config = dict(
    norm='rmsnorm',
    norm_place='pre',
    norm_eps=1e-05,
    rope_base=10000.0,
    init='trunc',
    optimizer='soap_variant',
    lr_mult_qkv=0.4,
    beta1=0.95,
    decay_shape='linear',
    batch_tokens=131072,
    doc_mask=True,
    steps=2295,
    dataset='wikipedia_en',
)
Each number is 500 + 25 x the weight over its row's rms, rounded and kept within 0 to 999. Layers, rows and columns count from 0. Numbers have three digits each. The size before them is the row's rms in percent of the matrix's.

# k: layer 7 attention key, 128x128, rms 0.129, rows 108-127, columns 0-127
# q: layer 7 attention query, 128x128, rms 0.133, rows 109-127, columns 0-127
# v: layer 7 attention value, 128x128, rms 0.146, rows 96-100, columns 0-127
# o: layer 7 attention output (transposed), 128x128, rms 0.348, rows 96-100, columns 0-127
k108 105:461511557501533459527514502506563493533495459514515487486507493498460514532533505486497479478463512481465502488497557521512497538500539501531531485474483514449471480504459513457523509530504466515456473488512526538501512454478499506505509506475539509485465516485494491481525478486526464506497491528492521462511460489511488474477542545497522476498466495495487536505451504501479508481544
q109 096:471485458499481455468492532457537472546522505526477511470506473442522503516507472516521485535503485516489494487539475513488514512531495470484469469466501524516495495513518492468469505490505528501496505513509487515491460480530487458473501543501504534493461471466473515523492450554500495489499512508489505498507474476524512566460503543518544463536549478503555492498520498510533492499494
k109 109:448513540538487484450515537511503463504491515512512496471503496457527534482491523466480544471504496481537500522519522451497481512496492469552469489506488470507500544467532465522449501509488473497500469479514495493478526479494462492503497534446530528485472497507555453539485479565485508493489535490478509461501504530517505488524488502514490523504460535496487515508501480541489475491504
q110 095:492481492463487534525512476498479495550475473492516500468536482545479483526518510516538527499506516484487513566482467492496446520468520513472484485475487510505521567513477495487480467499554537492449510477475488494498519492509462536483503552475517482505523487481500518506530500528519502533492456554505526499476474506491513496508543511494519466479459489495479529475512491491507533440521
k110 106:566459473497525514489486474483498500492515518458507517509498497546456531580522519484528509487527487472475512513521519510459482493504530466497475533501468536497474526493481520515543497545467479476525479501494483488542509471474487478489513548463523521475486476458496475538502504489526488493491423498508530496462518497518493472503512480510515457502474510490495516524480464515520495474518
q111 102:455524497499471490513518477486500486493482480499522511457483522498514468524477486535528518514521468472522456485500519519515482493542505511449463493518481530563520539515495504489459521490493483507474511505489503497536564474568460448494495513507503508491511550539514496538513458508519476500473487513492512507489491453496449445494502525479448471504489512504482470484478511489523509501468
k111 102:462508524529493501476506542475508475471495480522497507472537476476520540508525491468465482474517511485519513473486520490526504514524469429452499480488515503528547442520480490467493458470461503477503468491519509513534531479477527438493475475503495509489525529504506475501489547517492538511498509536522514479467504495499516512495508489488530476524497478441513528487453469527513454475518
q112 168:486524448490488455497539502470498493495491500525492521465494475528500528500462507500585468566477537512535519527489518553510528502539507496513493528538525471495530518513485465485472483448522497482515529516516470493530522471512467500493519509507525500485531526476448513507518491514514516486545507499489508480503501501493493530497456507489489493484451474486495519474487457504459490536543
k112 094:501496479512480526466478497456493508499496519526502472497517505481541471509493533505474547464466526495537501458501472453497498505513464525471498438535499492527512476545497519488470538451514508541515483511489529500504485506495563486513452479443488482482454500527527490537487527476463498515465514531508523534495483520524483474491522482539469523495488507506475482523499483464483492457477
q113 094:491507494513491503543501557483507458538494480511505512480526511496452485462539517500506494509517486482509502442485491483458535478520510531489467478482542527474478526494471501463497465528515447535489473522484539476507486536488506537515562536517524483473527494525513471446514534468536487490478533496546498481458514485460483487504489474501526531520501513502528472506480494514532521519501
k113 072:474501548516548503524541444518523488480463489471463519475474480515486503516524502499518466525473487485529525514495469521506460492481481479522513523487463493479511512516468498450513478484506505493491512468518451476515489515541466537493505510524450480530529496464492483470542510512497494473536464527520526458478544555520505530507488522470534531464475448496519480502514528500501494494494
q114 090:444530529472515544518463483499498529498533514482526510440489483554517465515512604495538479514507514441508477519501514517497499481487514484499525491479478538501488472484528525534510509490506488487528522477520560520493507522515507504515506496539496473473565448481513486471521446468501446494487505481490503508481519495515498512515518482497511524477495494498503496489490488476486499514513
k114 083:487534427503535512504527474524525472488476506537515479525498529498490548487496472476450553513501527548473489478497490505481527506464468510517481486494494496502468535472478533499511504479527515490473555519493529508497450484477530488478438501494482485494483515487528525490478493509553545497497553456531483557476508499481515493507485497495526485512513511547493476520482498488529519504479
q115 093:513517507508518490485524501487479519481501478477479520550515508523538494534519506530482443474547524514467485502509519506491541524441501441530506475506444451497535501542548490493515491501531446497538520535487483488481488499494477532484470477456463472505470485457486509526500490537480526481514488499497495477507525491515534487464514520488515523484506507528500450506471532518468492508533
k115 081:499462524493462529522500525533503520526498490502548493495503535480524509508488515474524512423534454479479499503537536502486542542528513491543475468519499493529545441526504491465520488488496479508481501516459514457488504499470472494506478434441518497470499526506517526536483543470522485497477493489515485482522491523511492531525517517500487491538477523513486504519451483486486513478492
q116 096:511530484493482511535467512445527523500502544495508516471493468492523462502498550531540467516538518510551490500473522498467509470478553452472461502499497509535481523497502513519522464482506497500557502503501474545508523504534462531511513504477505476458527470499503488472533487496528501497489479460475520510489516470475485507485492466504485532507497544475522476455489491515538499503568
k116 090:477488483512497502492498501520526481503489501519500492502497467518481500486514451466472547475521548480434488488464508466458437496483490493539504494528515516485491428507481546502494459489517478509461507497512524545524516448493495451498517529458519498492486459518484520489503469519552519506482559502484492525496511459493503501533520526516510492545507502490454527495476516479499513486485
q117 092:531461459501525551512548524488459508529499508537506534485488497507514467484522479445513554440490477494525517488519497500503463486535529504513506513549514525465463470542454518496475490540535487460491532488489493517519535514500550525463508499487499504500512476485510480495513512517495483527514538493515526525499447509517506540511524508505516531479481487525466486512524494470550482508509
k117 103:522518490491516503513489490503494485473523511485484497467462531517466495496487481552540499544497526550532477510549487519484528479505480536499504518483528483542507484494466473516507514474513508500522483519485456503476485559509493518489485474573512481501462465461489481540474500433483497518489495492507525477514472468443500478514472502461479520507510518562533475489506542485509523499489
q118 098:491525510493479544457546510490518525505461506542469473508554503516446462520513508495472533473450464477447472532473541510477520532505504507494465481523454475534528515487506482512517528476525499557505494479487534499487482485482516454530498505500524488518505495452495501518481524487491528467510487540486479498490515516516524509528475522491513521508521484498502492484490479495483501443434
k118 098:476486500542486485501482526508465496570539492511506523515538518477526513474506530496478501508533475477479492490510491507509539520521525457554494511526503493488496436489509466469515511521498473479477460529488510499530524472487515539526481480453520511457505506447492544517514506505491531521492494448499472460497509521525551502495546501492541502522468494503451491525458489488502460497495
q119 086:504480512503549519526510510529451477512515468478486543495450486482484541528521486479480473481521543513540497466513471500520530527493528480490539519545488466467503467466494513525521467546447567491535498514535506516487491511503492490481500510501474508501483484492500510463507485561475442525489521521521492524519492516484532499476518516523474470484489536518497483504506472467482457506528
k119 103:541504505526508518505541513490462507496449510493486449494456522526476519519495489516507505554527473520542509497487476504488459497486493499477489487492526491503467539485502484525445511476481519507532522492491487500503461550523471475504480495525434495515513468499516467491461483522524483498476504468484493527514484483483480485503538454472443516484510557502465492536550468467502476493463
q120 097:508502531468492466494508497492550521516474497435528521570486502457515502462509492509578464532523530485503508457481477516490461476482539509483502493484498489488484505530512477461473556494494498500452492507478514495513491466486498485502514517498490500510462464488532493492490489490557483478490481468518543505485524546515461449473464515504491526503502488534489508490502523550503496506476
k120 108:505493496477532536523474516517512535508498510535469504492528466519519472494502471532474544466503538477504490475506475470546484507494510457513529467520486502471512486511514537490516457500476487501563505515499467499470473491479484493475501518469500510538525466496488505510532484574460570494498509504490427486510535482522464481483552478501501497507533485505478508465519532504514503530492
q121 085:483517512520474500502488535492461529585520550580463536465487473474496465500471502509482497512492468478513450500473492476496476474476492459509464509495490506516521482492539464477504468497494476528528442532506519469513501460496480537504538508498521488473499474459490538521508499503489483492517502490512461490472511502505495514548525498524493500534485503492524519456489482527521471501473
k121 107:536479513452524513520487508485503539524488538545465502507543503527502467513451536474459521465470510466510483520503519518493490503513544511534494488514449501485491507469548512475502463488466489519528450472492513525501479493499519525492533502460539521517513501440487485497504517517498547543481479525504495543529520530520541513511506489505517491516470506472488555467477487518479478494470
q122 098:495492535482501542556491514534503502533514496480488532475473494520504485532515457486486489488492510475512504491545465500509482478501539499519491512477546477476489474521550482482504480486451469457493491520516467473502484527462528547449512506532493481511504497497508500471508501503517517509464469525524526536451525541465484475466538486466474443456465502533533506491509509472508468508514
k122 092:532503504513508534503528512491499477518517511495496524509513519510504515525525471521491510509537466469528506490557503504457513494485521494509458489501599445506508487436493481481491492504472479504540484483492533496537515487521472461480454546504519516473477522473483496506509511522558515512465540466535486466503525535503510491473513485484459497462495492503507462529499515540517466500514
q123 093:495476471482498520479513472538495483486523484550481486536514567532518489508501517524500549468541542492531490479535539509499541503545458521532498480491526475495508492494496532487495482475503531512504506482548507488492465503505485452505442504460491523505483489526504497547473483469480521517479449475504478469494474484491497526475512500514530476475508487487454543480514512500439487499462
k123 106:575525473513462541474494466500516511481516500515494507460510483508535507524451442528482486531527514476481478496491503479519496474493463504496516486475524499497516487521475518506557487477474496514540510477481463502485486522457505447479509529508512490475486486498491439495488525485484523521498487529510498497445497490504527443459502458521463495471507517518517494477508520500507442500555
q124 092:505459497439505547483512478530531497483507487487460497504455509469500510521468461551504502487496503512446458501513483479472470514525489477514489503478476491503475492487515501475455512475530498510499475522530522478497481503475542445515486513500533524497498517495532457497468515545498486456470525521542449532496502549507496471524507514527506468475470473529523509482446471468495512489519
k124 100:487497501512491538518538494548507510534532518517472465485501502507492465509534532493463457465510478509526482469494550511499514499500518547508489537505468546521481517485505477458479499524484486484486472491522491540510478504481553520484473544472482485463514524494515490518487498517520519486458505541547533536477496507504532481506490535539502491498505503583535492522488482562502505499477
q125 103:461473507515455522528503508486530520470509506490469480514453515503462507520490509456561526516503513488487497502486531564491489516505507507510477512479483474504511534530521502489492481514503503507492527566521470491490519478532503526456510534513525523489534463494520481510464464468497511461489512470470554529456470497504524506515434507469452530532484480523519528518494529490533485518503
k125 100:482491470503495502539513499501563567565521537519492511513488486465497471491522503493494530569522496506547516481501507521526485490535510444471493478466469487482545471535516444506489486468474495505488511541516506515489494507537506482514513473495455478475543460498522472551488497544507480495485480494517506529515477487472513517543491503516507492497487499506491546523473513493477484493523
q126 087:522488508478509487514548506538486486422445475525484492518483505462517486484515444497522496470503464481476480470513494493486517523495462500503539512507486494511482485502520463545504525500468515484487483501500557458496564486478525482505440499496506509475516517521486544530502488479496472474461542527533480487525508490468514546535482516466510537492511519479524499501515547476483494522499
k126 105:529538482499484481476560503486502500516535524456494504496475482479495532453515426529452501502539502508496460549496504517497548497511485525474489446509522501535523535503532469504473521519479500504470486502472513512497516509508461468548482490547503514508513523556499522512525472490498501498508552498455501521520482467474500520491528508464479523529482523473502509496518516456489491534484
q127 098:479527557464457491483495448534512500499504513513512470491491499505467535507509542487485545529472487502510510448501531511509460472541514504479494472433493515483494550467512491483497539502515522543509488488483517524506527497517481519486491484497499492536522508499516452454471541518517503530525479521518527483505477468481466507518550496507542515519507494480486528465492482497518577494499
k127 097:490464547501461494488527505503524547539514493523520491486509463513491516528519497436508502479503508494523551495494457530542492543549531520495489505473513538444495516524461470500485494526494492534526484480476534490486516500461503506547528533491537508474494516498477477528494497482510546519489456506474510482504487537545510487475506481528494485478485483462478531466445507530487530509507
v96 091:499526448473521509531505513469537466527482547489480518511459492491478499493500497542489532472501513532502500499537492508551554496506499506506512521500497496516495521506529521447477510462535505511475527467468501515483440491507510579521473489517510571514557514539500517525509470518490519517495513484481501519525521517469492486480496525532525509507498505484493514479524508450541478510465
o96 097:472479517519561507445520484461538529560519488462480485460504465519520519511485499520512520498520533481502487548522517489495482579496519499488507479487484518518510527522504530487529512516514499529476517481495520515494499465478541519501513493497516530465500490520528502500512510520510501491500431510505490520502508469506451534501539519487465469485463445507466475479463495516497545467526
v97 097:484486497491485486490488525506467500490495463520499442478528472526446522514529450494460489460455476475497490502453521484530478491545529469495501529537510514498479489523562524488505492483454518527566530509480493540488521490474556503512510515465500495501507495522461521542502455521516503468555504515519514503490461530520510501467471482501501479499501540491517506480481503536515493508509
o97 100:495503491545532478463474484509486499520454507547483516501526478511487495477523524453529495450483507465454505504472486508485538521449451460525542477550476518494507453506475541489574505535486530479489523461519482493509499508476536511477489481508483504536504511486501477481523472493497504508508534471477519503474504517506550495490498515507514479519467514518505503534514512507505465497438
v98 094:499504492494521470513514515502470488551453531474473530453512485500543508473454522522483459440489517489499517509475469500505490539508480506497503532478503526499516503548478491462489506509494509482476500477543440451535532477491494474522498513498502514510506485493513501533554497525485488495500533503488487486541463505525522579494505529491467517468513514466474522507511473461502545531514
o98 098:464527502523470500504482521464493492542502527524484505465461509486527488497450492489483534445512502479526526536474518515452494482513501536464525471524441493535526502501497478464458507478494483477487520510511478463470495475572491489457478501496490514505517501526504504515515468483531491471495498486476468459511474499494508482514528545526515472513524503516441494538490513461508486471549
v99 087:466492484480533515476515502551491477555458443520497443493511493487510506497509482476436534559492513480571501496513502510485492481514473503502515510493521487483538506488511504496524489448504521478507495476515491485528517482471511487479522472487480517506502490536506483496539507512484480497539510505480493521539486542499525473516465469519529474478548520502450451497487453479521531468511
o99 089:488489518511487503507510527482523488525475495494493536497526490501521496567514504435503535511450471494486514525478513519511494538509487516492513445517559476513516460492474510490502540537510502493552508477459466458526550503530471563469510434535514532536553496491459514506526489488533499499522466528498527504515494504520514508480509498506504523512486490467517513501512496512475477517494
v100 085:515528492461513504503525518486512484496483491481515493494492477529470483530509534496504457582504498507501501462497468472528451504475492497546450509519510512489490462487492523508472464515493469488511474527532530529505522460492514481473511522470511503501486516485497501500482439487557530535485489515521532553450486480558491520497508459487492519564519491518549498494530512511476502511501
o100 085:470512530490486486484519491546497467484523507498530469527473500487492456474569493466485486497546528480512530465521463464524481470547499545517522490540494477457479478553497483511512524485468472530522472479466515498495477529502515478519509508503513486527510537497512520478485503485523507491520491540521494488509506516517542499505515479470531493498523487503540519521492515533435432536495